From a checkpoint of a small transformer trained on Wikipedia.
Architecture: RMSNorm before each block, rotary positions, no biases in attention or MLP, tied embeddings, normalized queries and keys.
Training: 868M tokens, 6626 steps.
Each number is 500 + 40 x the weight over its row's rms, rounded and kept within 0 to 999. Layers, rows and columns count from 0. Numbers have three digits each. The size before them is the row's rms in percent of the matrix's.

# q: layer 2 attention query, 512x512, rms 0.159, rows 298-319,362-383, columns 384-511
# k: layer 2 attention key, 256x512, rms 0.149, rows 170-191, columns 384-511
# v: layer 2 attention value, 256x512, rms 0.144, rows 128-140, columns 384-511
# o: layer 2 attention output (transposed), 512x512, rms 0.147, rows 256-268,320-332, columns 384-511
q298 087:522601505546462568490509440449508431480481494496477527489452515464360436537506476486526584533485441525508516511479486546519400459446462527509585510503486469489514618522478499414488467470497511530565501419531486521493471524501491478538504478447498494495444501511520535504576514516501503447594518441502454534445416500521524465434513564587469482539489500424497513537444486505536454471490
q362 077:501580535551572543433478468485483545556479490476541544478490523458487500495491487506454431496520515446555541543483520535509392471495453539467493541460398495443500489506482538500467539353526455505441524413453521479504499567482531504496474534548435488570537424512509561573488464499509500433543534491623530549554493534519514520526497548527519491465464579552445524532460558494444493445471
k170 086:521493529458538503438504447453582540482501554609485458511503513552511598540498592546525477450472510506525522515527533530463527522507533478523546451505509468541487489458568475517469544482450551568476475491469468513490541537484485488509480474491504548475533488563538526422560477503534489630502395482509502570464507508506468544488460429535557446560484529505490593471538510558560479526487
q299 101:582526486555560532534505535539543483462525446510445498481511514489502590417481462485550382485474517522480443530502550468525555475449555498534454524548515514521511493546513556487444444453481485479454439457586504444443526441520514465443492433495523479534478480450414567415449567463598555513573544565508538596463557453497477474450560494595515514446415451565470461444492472507498531408507
q363 086:517475550503439507512402560417422502462450518525532453492516477459466473583572469511543508484525501471541565473480488459524499496510552509514506505497575499484524432457556555520538496559435515581517523586443478480453476485450458506428494568511526506526453490504486527485420602534547518484529506476519506506475479457498529541483528527485451502535562514420532438472582498517487509482537
k171 094:501487463439451464510452568467475537520516459508532469476548515470568487469569458528443487505451603487487568519479521492514524440503471487474508540511554541402512415492545536440542583541507460450532464564469493475452528490525560465464550477483408485535469461499523566472443545514504530550528511496446505457484526496527499530542525548441542520497538515447499453615463422544455479482491
q300 090:516437519468520468466522444384426514519520454516576514549543502473464514517477508518482479536498568498458472562472559557435490578483531592540473491487526481504492440495469507500513562515443511575477483536469522515537476483549461516502530504597421495438521520515519506471509564496583509493469572499510400487513596455431448454530484488470517539530498523494510558511497478509539598485468
q364 095:552571485479489483453494537490477483487447487491469452495539498543431514499549490505529487427496492450509483503454518586505539494501529535552559539476550486431463538513515437486508473504454423558512456506461499529535466499500428496489488512458355489463450576494496518503574527441495502509419502482498433531505509506600532500547427499388482475474469493530523514522444522503530498470513
k172 097:523495512478497557429489523465567565423526492571439541508540456498526498407450545509530528502463537584524442499534514574488553502516491465527526520554506451479497469523506427502508454538544454474491455444504459617502506546449480471496503527524473503462464501492468564528471533498565499505515566501488431459449572523555554567524560502556573517507460539502465485550488522508539510492455
q301 097:613483522528525483478517446441506516544533500541537520509534485488513567517464434463525546491452465506452531523435552550525506509431525469478529489515526470484469571476478514562507607561478474493525490510523519419504465510514496517485522435540493504451505524519541523441556638568463499507508497495546435501461407434429450488529513485598504561460482492480548557450431458461538476503449
q365 090:526564526413535500505510471494448446489430490610528524452523545556497497507449507515508492451525504495484506595512540534471468540461524506488476474493518488413537511521532496479493541567512496480473499563469456515532520564535564505509520460561469451475397504464522431448458482514585474519558525503505511470521495441522480461445481618450495513549523536491553549467512504465485465503448
k173 093:565532460545439550537527488503471499481507519538511498484459544562488450523593471501456531443487463448474574449506546478473447469521539474510488524573471561526502446469503466521500474436564491613425495546494500461508557510488476443531559491500445526462453501438524418443489411572536486475505439444502546505565483471442503572545506478582518494482483509482518494485496519570498485582456
q302 098:510477498499524515547567438506546540491552477504494594551492441515475491462429546514581472481463578550549542500583447485479574493450481456533442483515433536534538504540453480447515466507478520455582424561521455477487479507540487504539501518458489548522480475525447535552415479588551520501461536563580485433502525531459526469420475517508482495520527493533492467559431488500520539425515
q366 093:503533496550521535488425442557541499463441544554449523464409503460501452543449610526517483554457519459467492463449498497441527469530441483520499473491498519507512534496493471477553521421504484491532531572501468581523504504451537492478567525434554452524515493518568507520477544459473516556534538424563507560466560565477499484517563561483534547443549589499511502560433488503473449514515
k174 093:563502548481473495504513445522483513527507456454588481475518500486529444519504481453511523497505516443512560513442501527475465567485521493504456543482535550483536520546426566527510492516497479438509484477471493567473515537481479495463431519492502501453482480546522493496534517439407493566473478568520534496433455470555455558513481476464520448498485424504508506496424414499457428511543
q303 104:481556553560573570503462567510448455525484424451501483532467567510486520531532525541518531550498481496483534559442528506493539516441494496572472399547485522557472519442480500485479505434467487482492470518513531449447562539504539561534472471535534543416492455501447460535539429558524646485480512514486467523525524446455434507495511497519459514532519412369487555521428582469568477470514
q367 091:596493453524508489486486522497473513456462499530521470501473476526514449504431492568523393476522505499516525449529510528489522463585441555500535444507549557543531422580468476486451446493478398550539510518435441455546533490491483564498510491492484551468542477569509517520459484517463522467538597459500555546486549485492486441528540476497520536455506464481434546467548422499425491468504
k175 099:579492528489518428511501474434494523475492565539452467439473524565522473536516462501554472534486427455489514563470560517438464456443517471518524560494489470551505412515504510510514549483580541436429388451463543527470451411504557456555497506458506485492505410499519414501524480519517442543482574491495473448481473447492498466556519407448497476543454588523548529493475469493554460444454
q304 090:517467505487522465533495425482498583568494525554429518539551524512406511362556450549484491508510435502447476484508520467567541489484477507482543480450515457476457467552555538479470473518553474458502508529536460543484541475500536488507525484425533451500481512439478488465461511544453504577465524496495465531514431485597492454496491546552463551479539550519523545453500530517545456493520
q368 100:514528536504531573537459492407517500548548510525468525536472502438515493451511501511583539511525403549506456462500471463527524441502525469404469515357526492495523488471518441528530497475549453468471522525477476474501434505534481425469538491550510509518501505405563538500475498482390457490487522489502487473472531540492449551405442497441550536441466475523516501524458497449441393515527
k176 096:538490483534511435510495513509511416470501509548547546503426518464521448536457568461493471511484550464532576476514500486495555512541474471520513556492588565481536488530484524466520448517528507442444518451509536541512513485527457514478431373521487489455433488511569522417550488488432478490550427551502534527456527428557565524550564564420572497479516449479459488462493527531412511513447
q305 087:556468477546520495507475474477490572473413467454464507517602462478447573457460439523491515498478517534486413547573515509489463512516488520450462547564477519409527496459486500555511497483529562471451448520479472494460457489483505574551487483478512490454530469498506456460429558460460551487430474529454484545515494471555508504537481471442535519535505511439438594454423474500492455513491
q369 080:533505471486522541484536520442495511473496486447477479519527519519514458510530415495476430480466434489477536485472518475503551499513486430506515484527518380459430436528473495464522552515512557457521509486406520557445565506500424545520509518548436515458546476496476476490511535523468560517471480527534436523429557510504503560530495519514563493481493549522520528512474510486580474445543
k177 107:501495481524494536542477508483482415479542540551476488507444470492511598406564511531480522488428520465533462539529466509533464467478461471529498468498573502438436493491525499525480505511449459461444480546410454498520464503464554447533519459499457509451450436453502486491436515483509508518498404438480473539446456512422498520466639444503438527493510500526502488519540452520503422471517
q306 088:435549545540565556466515426500506544520513561496495553471506478509521463505470575527489548527514532516500516521563428511421622472489498487494456454521528572485478506541490460509488535520507506591574522598524422494507505523446453412491470568487470602508471524511499405532522478524477570566506551430470485550492526521471556460541490546565473456456515524468544519546552456491516477418564
q370 080:512532507546558462476489489520562602507492441489465446509459528502485402487561480527525523473505536564526550518542485508569506429520467482605506553467501547523429492553465552466518433538505474571530461508503476469480474546478477468545522493494488579505416539451581476484502519440498500509504509477502445561577454522464522527483510455477470493510540462500506504592569464520512494500521
k178 103:522491446524482531435561549432453578452553495537516490465558504512504530569540438451462508492453454476495511537551524479504519422580473485505498624416505516499563484483534493558479459454583469576435531532481453523491509514510521455492505477543500505518495445594536469557522529469537479460456490557555442530540512508535518527543448482476498520494549552461526494539488507457410544482434
q307 099:463494470476480472522553542570535504503475487540514496487499494491474485459460535539460492560523531472425529540492494553490483518520509584501499487474451503533484478473471517484511484523494507471540473508506535517455471454506570476507498539517488475504442507477427413577473430500470434496438523507571456490521482491482540524595545558435544485539604488518561555522418534492508517451512
q371 100:492531526451511542448463418457540465512526535561477534536485447523460518430515500464459505523479548529509520568517501481491567521459493481439466542466536499419516543509485456482421507546421453445451455511536492462512465489547515492512507497460508544507488566553555493447482476418508475572486508458549583516506463553460453546541553506466498405502556525568567513446419516518496475478492
k179 109:462551532476500516485565460501443541547492444461493486493548422582539509515459534502499466446497450520430483540499495496462572518521534509506476509549536501554517480518535479561503492565479535485428505457536502556493423546473551498495452458509505406546490508545477497541497534550469499443488495489455491411542495519467450499497464473520442486460525539503569609512491446480502408522483
q308 093:499464493591465495490477439517497513537596544488452536502505399548512479512494492431518605546478473504485582521517477520482385529532585478510466438532459525532467535452478515517555498509500508563473509495467556519476472506498462508479493471451547424547522510491454491522465509584494491514454540445492529513534485468466492451525530485525478444533551495482514449534477465538493452581445
q372 085:511459511513523473512509457474506539502489517508507564460533501540498521564505474588429485426519463550432551550471551449562481443438524513582436432494461545472474514507484484492518485481562484486455535501472452523425550505442473525498482464342488447532445503457544508535393462484462471505509556599531539464585512560470515484528461510470505492460536500514578399505522507469486488444506
k180 108:507470489437504524526507491491469496516523538433514493536501527520478493469512506522486488507545535492517438509401547516509567570489520478453522532464475454517436508447497550489507545580481571527557493421449448537516494489484431505516481556489590467500550505462547439440436512562459456507482431532509519544430527445490493458492512634465488486495539523493537410503534503538551543611479
q309 099:498494480502439442566497489518435474517574549538483522460527476529499530476447413478480535522466502432541520548450549478494554489540513554463419497438555506514495555463467480488478560577548507501519439485456506519436514511451495526516485610492429465488506549516540520429504497521485491456427458488525564497426489491454468537490456473355457482511549536527462476498489500429491510569426
q373 100:524516531544416483512496513497514519472441478553535524463471485495462514467464478434545520502447506443545528501556566451530582531477477552482494525462451583493465512511519481456486489528523526506538497526535539505530463586523584523490490470547474460522478427491588517472508502477483474524546503416505500452457534559506545441469511515496470432499481473421459441509557500470402534496458
k181 105:476549485441560583606409521513440448497528465535542489445524568480598527484517515483512550462479529460524473571465473506426567521439482470487487470507646487515510515496454435538448422459595513499518505468491464553505493486506487499494545470492532489482491528490517533548501465525503546494531527427473480448444493429494484490490532525591509538470512504481515442447473507480483509519516
q310 099:444446506472477491524539430438500481495500542447503467522481444501518500486407528524501431473518520477523556456567532465502473530520494473533493479508508472489511500434544575541521474571522507500523494519548478517517513508518496466451518514439529511562525499443547618498513491537480549591500581542520463479523602546535504486454478535471510530508503463407500496525563452492549535472498
q374 094:529531582546438444552471516506394461495502466529444430530533558518507530556500469489447519421545489499513601512490486514421480471519482510519496448437511479482538504502470497544557463542555418494474454505499524512551536565550502523493498509465451478432554541486493528495516532452512476472384451519480480558526460443470523443483495539542493459495459503445520511505493410579454487477514
k182 110:543491518476536488607490521501517462470496544470520532481502499516443499474567540525572501515506404471480481529541487487450556507585562561477513447547535584507518535496524454549474449547500506522475496477536466561519486505500477473495448515475521441530501544526523573483448507467507495520451556433504515492437457541529513576542521454464554518536518535513482532555517471546443408445498
q311 108:482470448455422557416530476513480496466467465545395471476479454468449574545464518498562424452473595505543501497498512485458566377525519454504467476435527499535489492548513494490569501514450543475517513496472507406510479517480536459506537508486547514584495444454571525554563474481536457443460456519477481448493535512524488489466494448530500521447503549514514438459557502532483517534490
q375 103:463422457587533514516484471486526485451622626475518513478533470529496507428433485536523508529474473446591489543449506485562488514546530533514505539525522453438462489492488463492494515508433494445500485545533478455452507478493536422508491543387482468514431511470566495504526462448485505461417451525448560496504521520494476486445460501465491517532503541590479514531444519491498487480443
k183 114:498455473486451475553483491563562516479527490541517441501477503482486540522502590495478475554468425475504483470521421528491538465520457495554518543465502478426499447418470544528514494517492605547459543469441523573520480503530445441640535479570488430524533509489500529506523489480444423516441535407488584457494419538466522493473473465516500527497488497550496507528507503511528524569452
q312 099:466461510410475540480519506581534556499459465453444543596515509540488510395509497492493535550558477558558475503497518471453482538473463462535498444467512472459533510451483528502535411509477478413501499480503513541479521470580504447463458552465452492491498468516419460511512472438512498502461461458514520570510419531569536474483517552474522502489469559461548461458527531480499536460509
q376 112:523448524468530504523575446580548457459507465447503512553511520493470552479451527434549437449459493516517477503488530482572426451534441425465445491513474514552514458494548507491416500501428533458480524444447487472577464520479536545450473487469500548538510434492507459509487456440468470530519470528532506469508503504555521482559535433418568470428520495478418416494512452547452445532525
k184 112:506430493523466518544565437468482539550477430489502484520484520486575542444590429462464505496493476562473497488482538470558479483505551525501531493497496536493552554545531491509487550448496498517525514497499471540445505446484538451463508478508575492493525501486534479435490494547563498566461505448538483500471543544493507516531516545545530484481546530521486551490495550482512466528534
q313 098:521463522463535471525555414481527473523532464589449481449456517479479532539422518453530500473515499489514497458458450567516489548501436461526489527464550459544531465450461543486569598499488545570507552512501441477520533527455513496519480532498510463462424470560471526493518543537494483507551478462486481500464526525502485587517502451522533494482450478563489464571598553512481536536502
q377 102:437501438518491475488555540467461479497489557501471445518461551545494554514520486449499522540459492480493485520496553472432530509515410518492490524499470416526495532473508478509461480485464486506474413493436462542536530487485466515519513557453410486525506503500555498437492431434462437515530405430497447523532575508504428469543555491572533458531563507430553562480490493481488437489486
k185 104:545497553481481459467495580488526545484611486449468466461565522504560449447561498508534457446453446539484514456478518525521513457527498493473478474512533457529506534470473495499496517559455415476504502484463460475499516571455468563423543485543433454454468489433557508535490525504516554587469488512469554551522478543529490431497481533519451492477504467535445481515533516507444503538537
q314 108:504489509503482514455545500507531536585452468481480486439554565474485463489550526532541544484428490562503499524566602527521512555482569520427506426488470446486447427471492476528497466500556509517568532553542557487483518432545448528462616514477490523531445489510537434420462519461496412499478583592503455495469555436512465538482457487506462494528548505497518527559514535507467540546457
q378 105:523482527593441520462528469524460532444543431536518450484475480491472474605556449506459478505526531525478474492491524557496547551514533546469525436469503523435486495510486572495493494452553542417501545475458558554579536560521421480478521532441425469481597497500475532518574514478505502545525486419431497505444473519554488562499466427518491480479484567531547472463479551505505448505519
k186 109:554449525455469492545476510506409546554466419506522460473534502532492400495538483512525502407511518499510474522515451529523496486510566481545471540522529513515492414528500494592512477533512458532552533541555536471494515452473413501542549521467488486532496534488535509576456461460522583587577570524534587479455545574427466485519427434471508589473522489554478511422485466520479522428475
q315 101:535519512440438497521488468546476512520554510483552513493509517499596569447433527462465475546480539461435474454493475486538519440512455519458491538506458451539523546509553444492455544511505484501531506555495516520514493516481546530452497487497532478488518515499477438520513382457519447519581463581540534478521408417486433537484427487480544482537518494516539458519506502510479517532485
q379 099:491507492550494494471564470499478465490480511580498514578452583485620479482529475538422585480499573531508422564561524516494440489455542457511572462458438406503527447522522498494467548483527570454555533538498488585557520527488496514558516450429396557499545565463456474504440479506553571452486495535441510480546464541512364460476475521551482439461471474459482485572559441497516447497520
k187 105:427522488485479512558479558506471453523554488517528467512463520539455457541504501485453470462501490569486536502424497516511563460522477459484460526507511532509499522515537424539516526521492516509528490468417594592470530478472528440460447496548426491462500564538522517427473524526432495487488572540403438527504542468418525474539518492537504616490514472544550430486489481448492502515574
q316 100:503464537497512481541472481485456554514543561468404525572504485496527422489483481477518484475500431483516493478502526500475524508538508479523534490534482525438545536572480466514491448495454473506456577493508480544535465528437556525490454589502459448505543511451462487497507560510469442467515548458503463538525531429517488491475476487534531495484517463468386502563502392535482565534532
q380 095:493447456454493526517469495527531502493439503440526465526471493502538557445445518464491564443504573535434418524508478493522533502475548502375533464472445563536517564474538483538468532471519518491427456514465439471474493470446494500545474490508543497502563552495619467532492466446587541533523507460483568533505604489496458494551511445481486435591579524471595538479506510491512499506536
k188 112:483503435413512549508501554522510445477548518469530486540503419442515539488501537474457509448543454459502437495398446541523567521440503442534473507531537526499426525457500515532532538523453390442500565459460541501521508458472456540518486474497574505532473572429526452511476482561425546517486491523462444505560551503546503499459494513424456511495486460566514443477508494531497532524556
q317 094:501471512545521548478497567464461549510478483431469524473491493502528517498519494479580545517508600499460515486505488422476455482531498523534490542460402492529495511512542561555455499552514429489465501506458508506516478519518475482575579511472462535499516484491463510500500510519563508532473456451537460534590528498529554500433515552600504492498644504635465541457555521525508448487515
q381 098:496491526484525527437441419508468567513554510574524549540530534527434487512474513498563523483504508459572553480465509580546557509453456540487510495531487574526568452465479623539520506467505471550545448527527511514451468519551504434505460490543583551496483475487496521543548531387608472524426557490521522501448483465512455450523553522580531457466518476484553515465560470494499512497474
k189 110:398558519511478462514549455497474508458529510462517543442518499470516491451574515510570455581518452467502551451490478461498447500503444472556492458433508526523521496498552539525491502496462471511499565532505482438504523480425460502500545464475471458540557459493496540529500563455448532446534452482525543523453441516484495486555526515507500538543519523463490493478503439483474459568573
q318 107:437476527512560538491529502500457522463550559477493453481464483508450492457532481492432536494487588538506573510491494535461502450529548462470462475551526458535429458527526519544505561453524515495520459501526445481470495469478428431475484530541554463476476474540569542486453471413453471525508548548465575542488544503542524549496483534523540501505579532508505428505412497500479506571491
q382 103:604483454490535501482504500509461445515502531551502444519538550405475543440481538462504522544522517456502569580471506569473453436514478507525467432476512515550496558493487490531537538499468418499488505409522551485484514539430481505517501505537505519538464512492494464541519486551441509491536482416511526465460510444521578491534506494430599515475544570490476503452509466482494500571479
k190 114:476527508504474466484548533528545564500505514462511468471523539487477516564469444511514535523551593423508540549548557571539514473544482538490559504552445491506498478536538451442539531526577448503540439529558518540482495492499502471507465528566464511508481465472527511477548524559515549482499581486461518538487554464524447582516523536552522547474447534535524503531457508421473520492533
q319 108:509538550519500493558520571565486535499501524482540490483563532496551438504531490523450500474466569454505470490526414535520488475486509484537503559461532449473569481488476391520480530529578511461477486517540439521465448485491378507559491554493478457435526481496522499514507552492520481535509457487441509493477501633533595512530472490485579520479472480419535489550456455482514496465484
q383 111:497500487511444553517518524519490475455428415492449508470460474463459577529467501504480469477485545472553484481498506505495529610504523482480506503522469548479466423428477510510444540513382568611448495481521444485507450511577556609552472580511482515469562518521452518503469549512534509444456436460471606490441547405501451504476468517578529501450551401459504543539572501551504490473460
k191 120:493514513501467518494553501437508492501491524479477502489512478489445475422520489541433590532474521513528565508614480551476527596487496516515545447456508439489534509590480551523556444502417583481548533488491452441511398516530502487487473549463506506498475508470464481443485494492449493423471521518453472562509454531468480492440540412521455473539486495473459548424590529510537473450499
v128 087:448505556439564513495503478570535465487532510484548520520527466541491508527481510485425433440480567531546426504528459548517528430511543479464476496516430545537530482458461461463491448456458517434465488487480563515523473475504524566436456626529483521564506518474418483540434494519458531566412533554462483559575379444493468535452458523525466505476545511528557441540621495518552467495513
o256 097:509513494516458549392531499526502458492576573506476466409529476492484461492530466495492524485469547533470549517480497605495484613531479542504532446533447533414539516446481439481491422519492430507537491456419454531486471495589519496514460482519538569490479483478500464519492463498448473460483482537452494481509503498496458462594501579488483549494508524464433461519429483500478460435515
o320 098:503521470510511470572520580387470467479475522546510539553400536517500473462476483484571517486556525501464488517504571488459527482472493474482524530474559448521428464502573534545563520452512519497482506573505545461438535496418579494497504480467477450449543525552524512527456504493538523508533520401527520489430559468494524532529547398519528539555450488503516504521579467474509499570494
v129 091:465494469460494492458490506528465422461535484420470430537534519534561484626513393458524494493527518461473527449440453509515540497501456535571471490466468482489536452519478494505553451445561464490515526510470498484523502477567430478472475546454428467525431516467454487570520464496426453398479473475498446478472559516566494516521487513511551537511477517466505481556512528511458476483492
o257 097:551509453552461497522454524409520511489497476447467467520505446515529502544451480553490461546494451508506483461413487528556460475504537400420440480467490448433506452484477503488520461488491469534552504475568550518481513542485425519510478526502441503520566498513473416528501451597472476494539551490524437515456512502477528490485502470480593535502520520514501486505492482546453500510495
o321 092:445577530544580496495497485546522510450506549544516563462492478593467474515466489479490475511571535496407536537522535474529480560523488499486546495545466471554541464563564472515453507415538447491429485546512537540546529511507554475512530436548506524478478533543516495498465486532564517546418492478489596499503531512538467444545514495516445421476507521566532541486529464525471521462493
v130 097:480576490503491517489550491478465496472446406470507448491491478454553476497500482524503427487534509485496442497527524477457498553486515540422485524555529436581489472486445458439476427465495669524450519459480461508481489494471496538495463480499495568523525477476487437472500535566486458480518424570468511516533512502470532575439485505538467555467502547452462514562507461445517530512519
o258 098:488531451463400469496530515551446466503492443452536507545549536527428541370547470495501474577486434518522492501464405451488431589510494493478512479493592479505555495449415444545469516503494523491410467507534448487500530507497464525428437514539515472488498486439498510516520497603516497552471534490495512500478472496479442412498558544506502509469453494460536481551526493463513554569424
o322 101:548386494465524532527522488507546559443480560512512484485479498508431486496502575535481437427467582513476472497581536467502586407510543506543510588465536564447540548529493535460502544506491460509527478474469545525520552422528540472462532550468428484460453510499527494446527462454529498506531473468487442381526474468523503452482489459510477468502496534501557471546441513581469589487481
v131 093:507441516532474470535502473492453613512526542499540514467486537544484511499486505478516520459478555477491439577519556471518494505477527501513516531460432469466516482522507523511544580553476536511451471466571470439487512496499535468503492522488454497537484558535500528484561546525558561493482514552530454496441465499491530522387501488429478554538540449435590504521526434554470500476520
o259 101:556455495522578482494509505437486516493505597507535470542491514519540490519488517485453520500552458464552539545515515515537465532379489537579503459520519561514656506487497569560555575589499513484523511488421469540484494451538499489532632443469467471475431464549502536467568545553555451517447481473500453427460465563494465527491458422540475536452525493443512516496509491501510464486399
o323 096:493594422433465515508503505495548493480509481556443531395514502476489506514498565531493550510466557432513472396567488545481507462532494520545546549509500470496488471475398491507517404424466466495459510503503508428489503471461497508467448542481520578487535485457534431539452519408493514448523502529457527650473519444516497511561534495474569407513489495483447512588468531529544508515521
v132 095:539510506454492450506566477505449543530479444542539525483504623577506503515480435542456425529490513499579479490523557470493525476556544432533489586435464529514503438498536486488462490494512506543453472433535494523444558503472531512509590445447423528479513475475545532459534486442462442496531470539511522465481475509436447497461469473464457412542489479533404534535486512519539524460474
o260 094:497554522556561464531501499442466526404433474428521577460494514525481502457434480507509477504560548501472530566561433438424527423487589488412485463548522544545484429510484522489468517510514544489528469520522484560441488457491520421499500477470559557525481507586536493545492453527538472503467475553531534571501460557500525513461592454464471441510438546503453485490514560527564505494490
o324 102:489541495540474489513429468492462497579530463508430480477523474480452481502594485453474513515452446441452484441456510462569468492433442491544476531445428416503478472469544545556525470497489444553555549488446517428613474503505499491557585518450480469497439467536468550477476561451458516495530516454494493600512498495449513485515472536542542506471471460477555471528521449545368478461538
v133 092:459578500570495494532541480461522453439449409460496511433503445465484549387483462462552442544534526506512547524493493508471504552512533567550506537479493533525476507411513494504534484344488528523460461481478471493480476490460548560524457495483524500445552515502540466415519530527526593452551446452486507488481493502526496482564471486541515433459446505480438507411545516484576466521506
o261 098:482518543469536501520461510513543527468502500526490529507565475474503498407521558526489453538492444441431576511460555557457466450458547452533463498502519508478479520405523506491438472492487539463493464547491533532546492455508562517485492546559471464443491539497489493461459450483529553556479463585527527446472479542411518485508509507446430427555490498516533525458541486600505515437412
o325 102:542448528505469512479470527452426490425499496592483460523518541613477483540533494479405516513465535596506427462429514514546532555505468370463458510498526498568549433589492443455528455529512511535505576455464513470535522507552509503499505459524552525515512425457507490546517500536529472505515559517430499470545534540497530479509564502492520505512491567477538459657567542485492498520566
v134 090:480562438496529487482520471490572473508522444514527525478482438449518523519512451519566506562474502484516507479517493541498499503475485510596530489541529462497492548504537458532536498385555489401469546515457461572531462456465530526524498511492528509484454497521503585489509512440511453535533594469453453598487490570472485461492479542525502613423481462448508454517510501487530530389500
o262 100:498535486513539486403463501526524554528532512499528563516429482500451499550482510484517538482454526525419525490513513444484483500502480518524529505504496457529443583493454489560551527518437462521496535482438489508535495470500530517454407504493527494494461522550413573492591528504509554505536526494499485501436489475508512564531536488528520537510553530478567517496515529506546498507521
o326 105:501461561474462487602471542526461531470480528497579484521534517488521403512465523449471452500584433488489421433455464529519464472511544483485472504465532517517573448510518507459449470467493508484512514537615484544547554534538497449530534497475505466525493461479495447517498455500478492488529503496544541465564521538502569450512456499450504407551522501543480501429481519481472479448444
v135 087:501501495492491570486482492563472446524495448481519471454465495462511509495478501507511479543475535502514432559515510436525503514507523572487510446514500461509504503496507499489553582455550458512499494561469452462508529457546449428483487482460490518422540490545526454510433538487554507537561456493479539402453518478534512479475442579560521499527550535443456543468471503557468478544510
o263 097:538465496573489562527556444486464497539551506485545512509520500562497481489478503501464466511484457449556539470491473490479454510547544586464489531508524533480483469487500495364573467469511486484508440463519503566447495530489516527420490440515469517461503511440531511512526463540539490547442431545533497390421533486492520547482507480468545442477510495533470450511534487525522543501540
o327 095:465502537477547439517436497479489482491458457521490504469472536488413446490502522522488490487533471522412547400556462504571508472471442424544506471451514544467464463469502482517467482533483538482619466523489438452506531448476588464539559542521450467508456517532504548426463477471482493452479506536503454557526499494568507460573529544505448473477529528527556541566469505475454458513540
v136 088:473439460448436419512465463460433548517426511478472483488498470512446500485495535432519493593486469498542505478533547504515488489508533512510498593507481524471469515573482537467502546467494492538487491534497507481518469490503536452512476579480491536453427442485555512425489500515484410505519478535505494496427529427454499514503470499544503551552553505518454475445526511482467522510509
o264 096:501544478495536501581506507454567477552521536567493476543516470401519512520524542509544530457486473512531500445532536564517487406490527525511496546533470521447368502463546499502455525479482489530559535530510493446500472483509429462536462532396436473522500420477535569501462545526443449480548523486542489460414557524510479458531506520462504518543542504514463537537452543525502517549556
o328 097:399494521461540462511444510473466496479453495474439516518509511483509541469528501506541537483519472496513506548502471421428496481531493528470513495471520531479552564443477511471569460582503519527484482477518505537530554404539531481538614500518557548489546478516476500500541547525492512502515534462497532523545459484486521423493455492474464468502534481549489590507515464532481446464464
v137 089:471504524490487531486467516495553532525409539506542504502467479554462485509515503501524538495536515487575454490482568543410459554490525510494441577510451461470446473466494515537513488483553473545481494453566474507560500455505499506392456440473528533516489456486464529481470521545512499549481514547427456490537510459488476478535569568554457489497523484463438497536502514449503492487498
o265 100:521449492426495537560564563431537517484525454505473484532483481547497511524483544459503487541474486512487551490597548391492474463493511563562527459513487449525514558512473464559453460452529522565504489451471466522556520531529505540468456496476422519557487553454472499532522539481522479505524512488498549507494553446484449510535553488484455502499566508440472457477575483516488471490428
o329 097:441550465548482495519497457493505458486487496521446501445539516544445489534538487502496553434488458467456509458430508536501544541502454460559476488485515551535507492505537549508568480431542427501481457494517503502450461468500495520517574541528551454524460458490560456535549499475507517462436578527551472550511454531493520543464503464481510536495495510568508587553502530554537528556582
v138 088:478526509562449478546503519509480505492523493464541488506443529508553491540495503385510478446469544556508458512515501571458452503511514453536459410538522457504566536542536523577485454472539538450510495490477501533543516470485518576514524495491601490502525487585566456569471489460457502535528473406567483538459467487430494508585475445441517446604537470518472553465496502526501468554487
o266 103:517463560550444538518519419545483444445458567522505474521444561479441522510504500469497505512522465531451530491474484508447478576644448482494483518539483481486511475519572526485517570560441530481530502458455454451464552437524571537527415507562479479501446531499449503399518515511458448507499428478470472420574409409458502540491440505480512439464460488518538518515495492452489527540552
o330 101:443551531478528475476461548504521467572498441475448537527533476533523521579487472570501498534472479460569558486468545494581556494389509504551466550488524527422475515461482459450479437457510446536522484512555531622435545531469455435500517548473487543532542440483473514552539425470497547571454590517496510514542552497564564483502512487542486537531532579515585470473546428491532546525459
v139 095:522519526478573582529544480505431496476503455515460495500521503560480536521388524520499481559461567463449519493471482519555499491541498519485606403561424526453547502546538499508524508512443533530517436549490464479486477512511512453482498481569496521476511483542485453521501551511505570527548507547484489501415478458498419412526509501510607517466450506459540476557459538530438495461472
o267 099:489547610481524531521516520486409492478447453530496514549457437477536485535498529478475463467539511456481541504432482538534435491516505456474506432518437508551452544517501533488511538477513517529453510542480571437493585498501530492532462440537473521452568458511462462489509479462497576554543439539491508532508491421476471485528450534483475483457476467516474458451487527544529468445572
o331 100:573489453543534499500504514538519588521461559449561423437490454498416490444589442509459514428560520526518442436537500494520515582503489517507466546452541475539502449492481469522464505503528509446467507446495448566499517476510499500460458502409446465526417542519523583585484484487515492521482519522479508438474489521464538552435534483444504420531539530443557530568532464476534561527479
v140 091:441529505478558521456548550506569414498596461620488537548474531502494487562526495526410441486520509447508475465527521560491578427523513464441545464479540566487533470540512483521522510505510467508521549466460486539479500493508508487511499457517526519485493466427469575543466495464489539549519498506516519507481500477583430499553491545513425535461471484469459468507448482385504589466519
o268 098:535523476488468532430515490446483456529536523507485523536511432545559520453551388456521504517515555461449485525491528532480497455539523521474497503493552523474536476554393467526598472513451429489481544481496554513514522355510501465478526533508495540466512503498443589541507537494487445476565500535481481507542537497451467490568427553483409478472441493481453543482552523432430526490563
o332 097:485505467516487486531508485546528558392474563524446485523520512471463472473547497442501503574440494513552508499537487486472512417488482534516465548483458487508498469488542537373457464487527547555451429456603518432495443540494545489516469496415567498481519480466500463447564529478562511472541555473588502534467433560522467443449558446518511480460483456546513521433532519519577481492484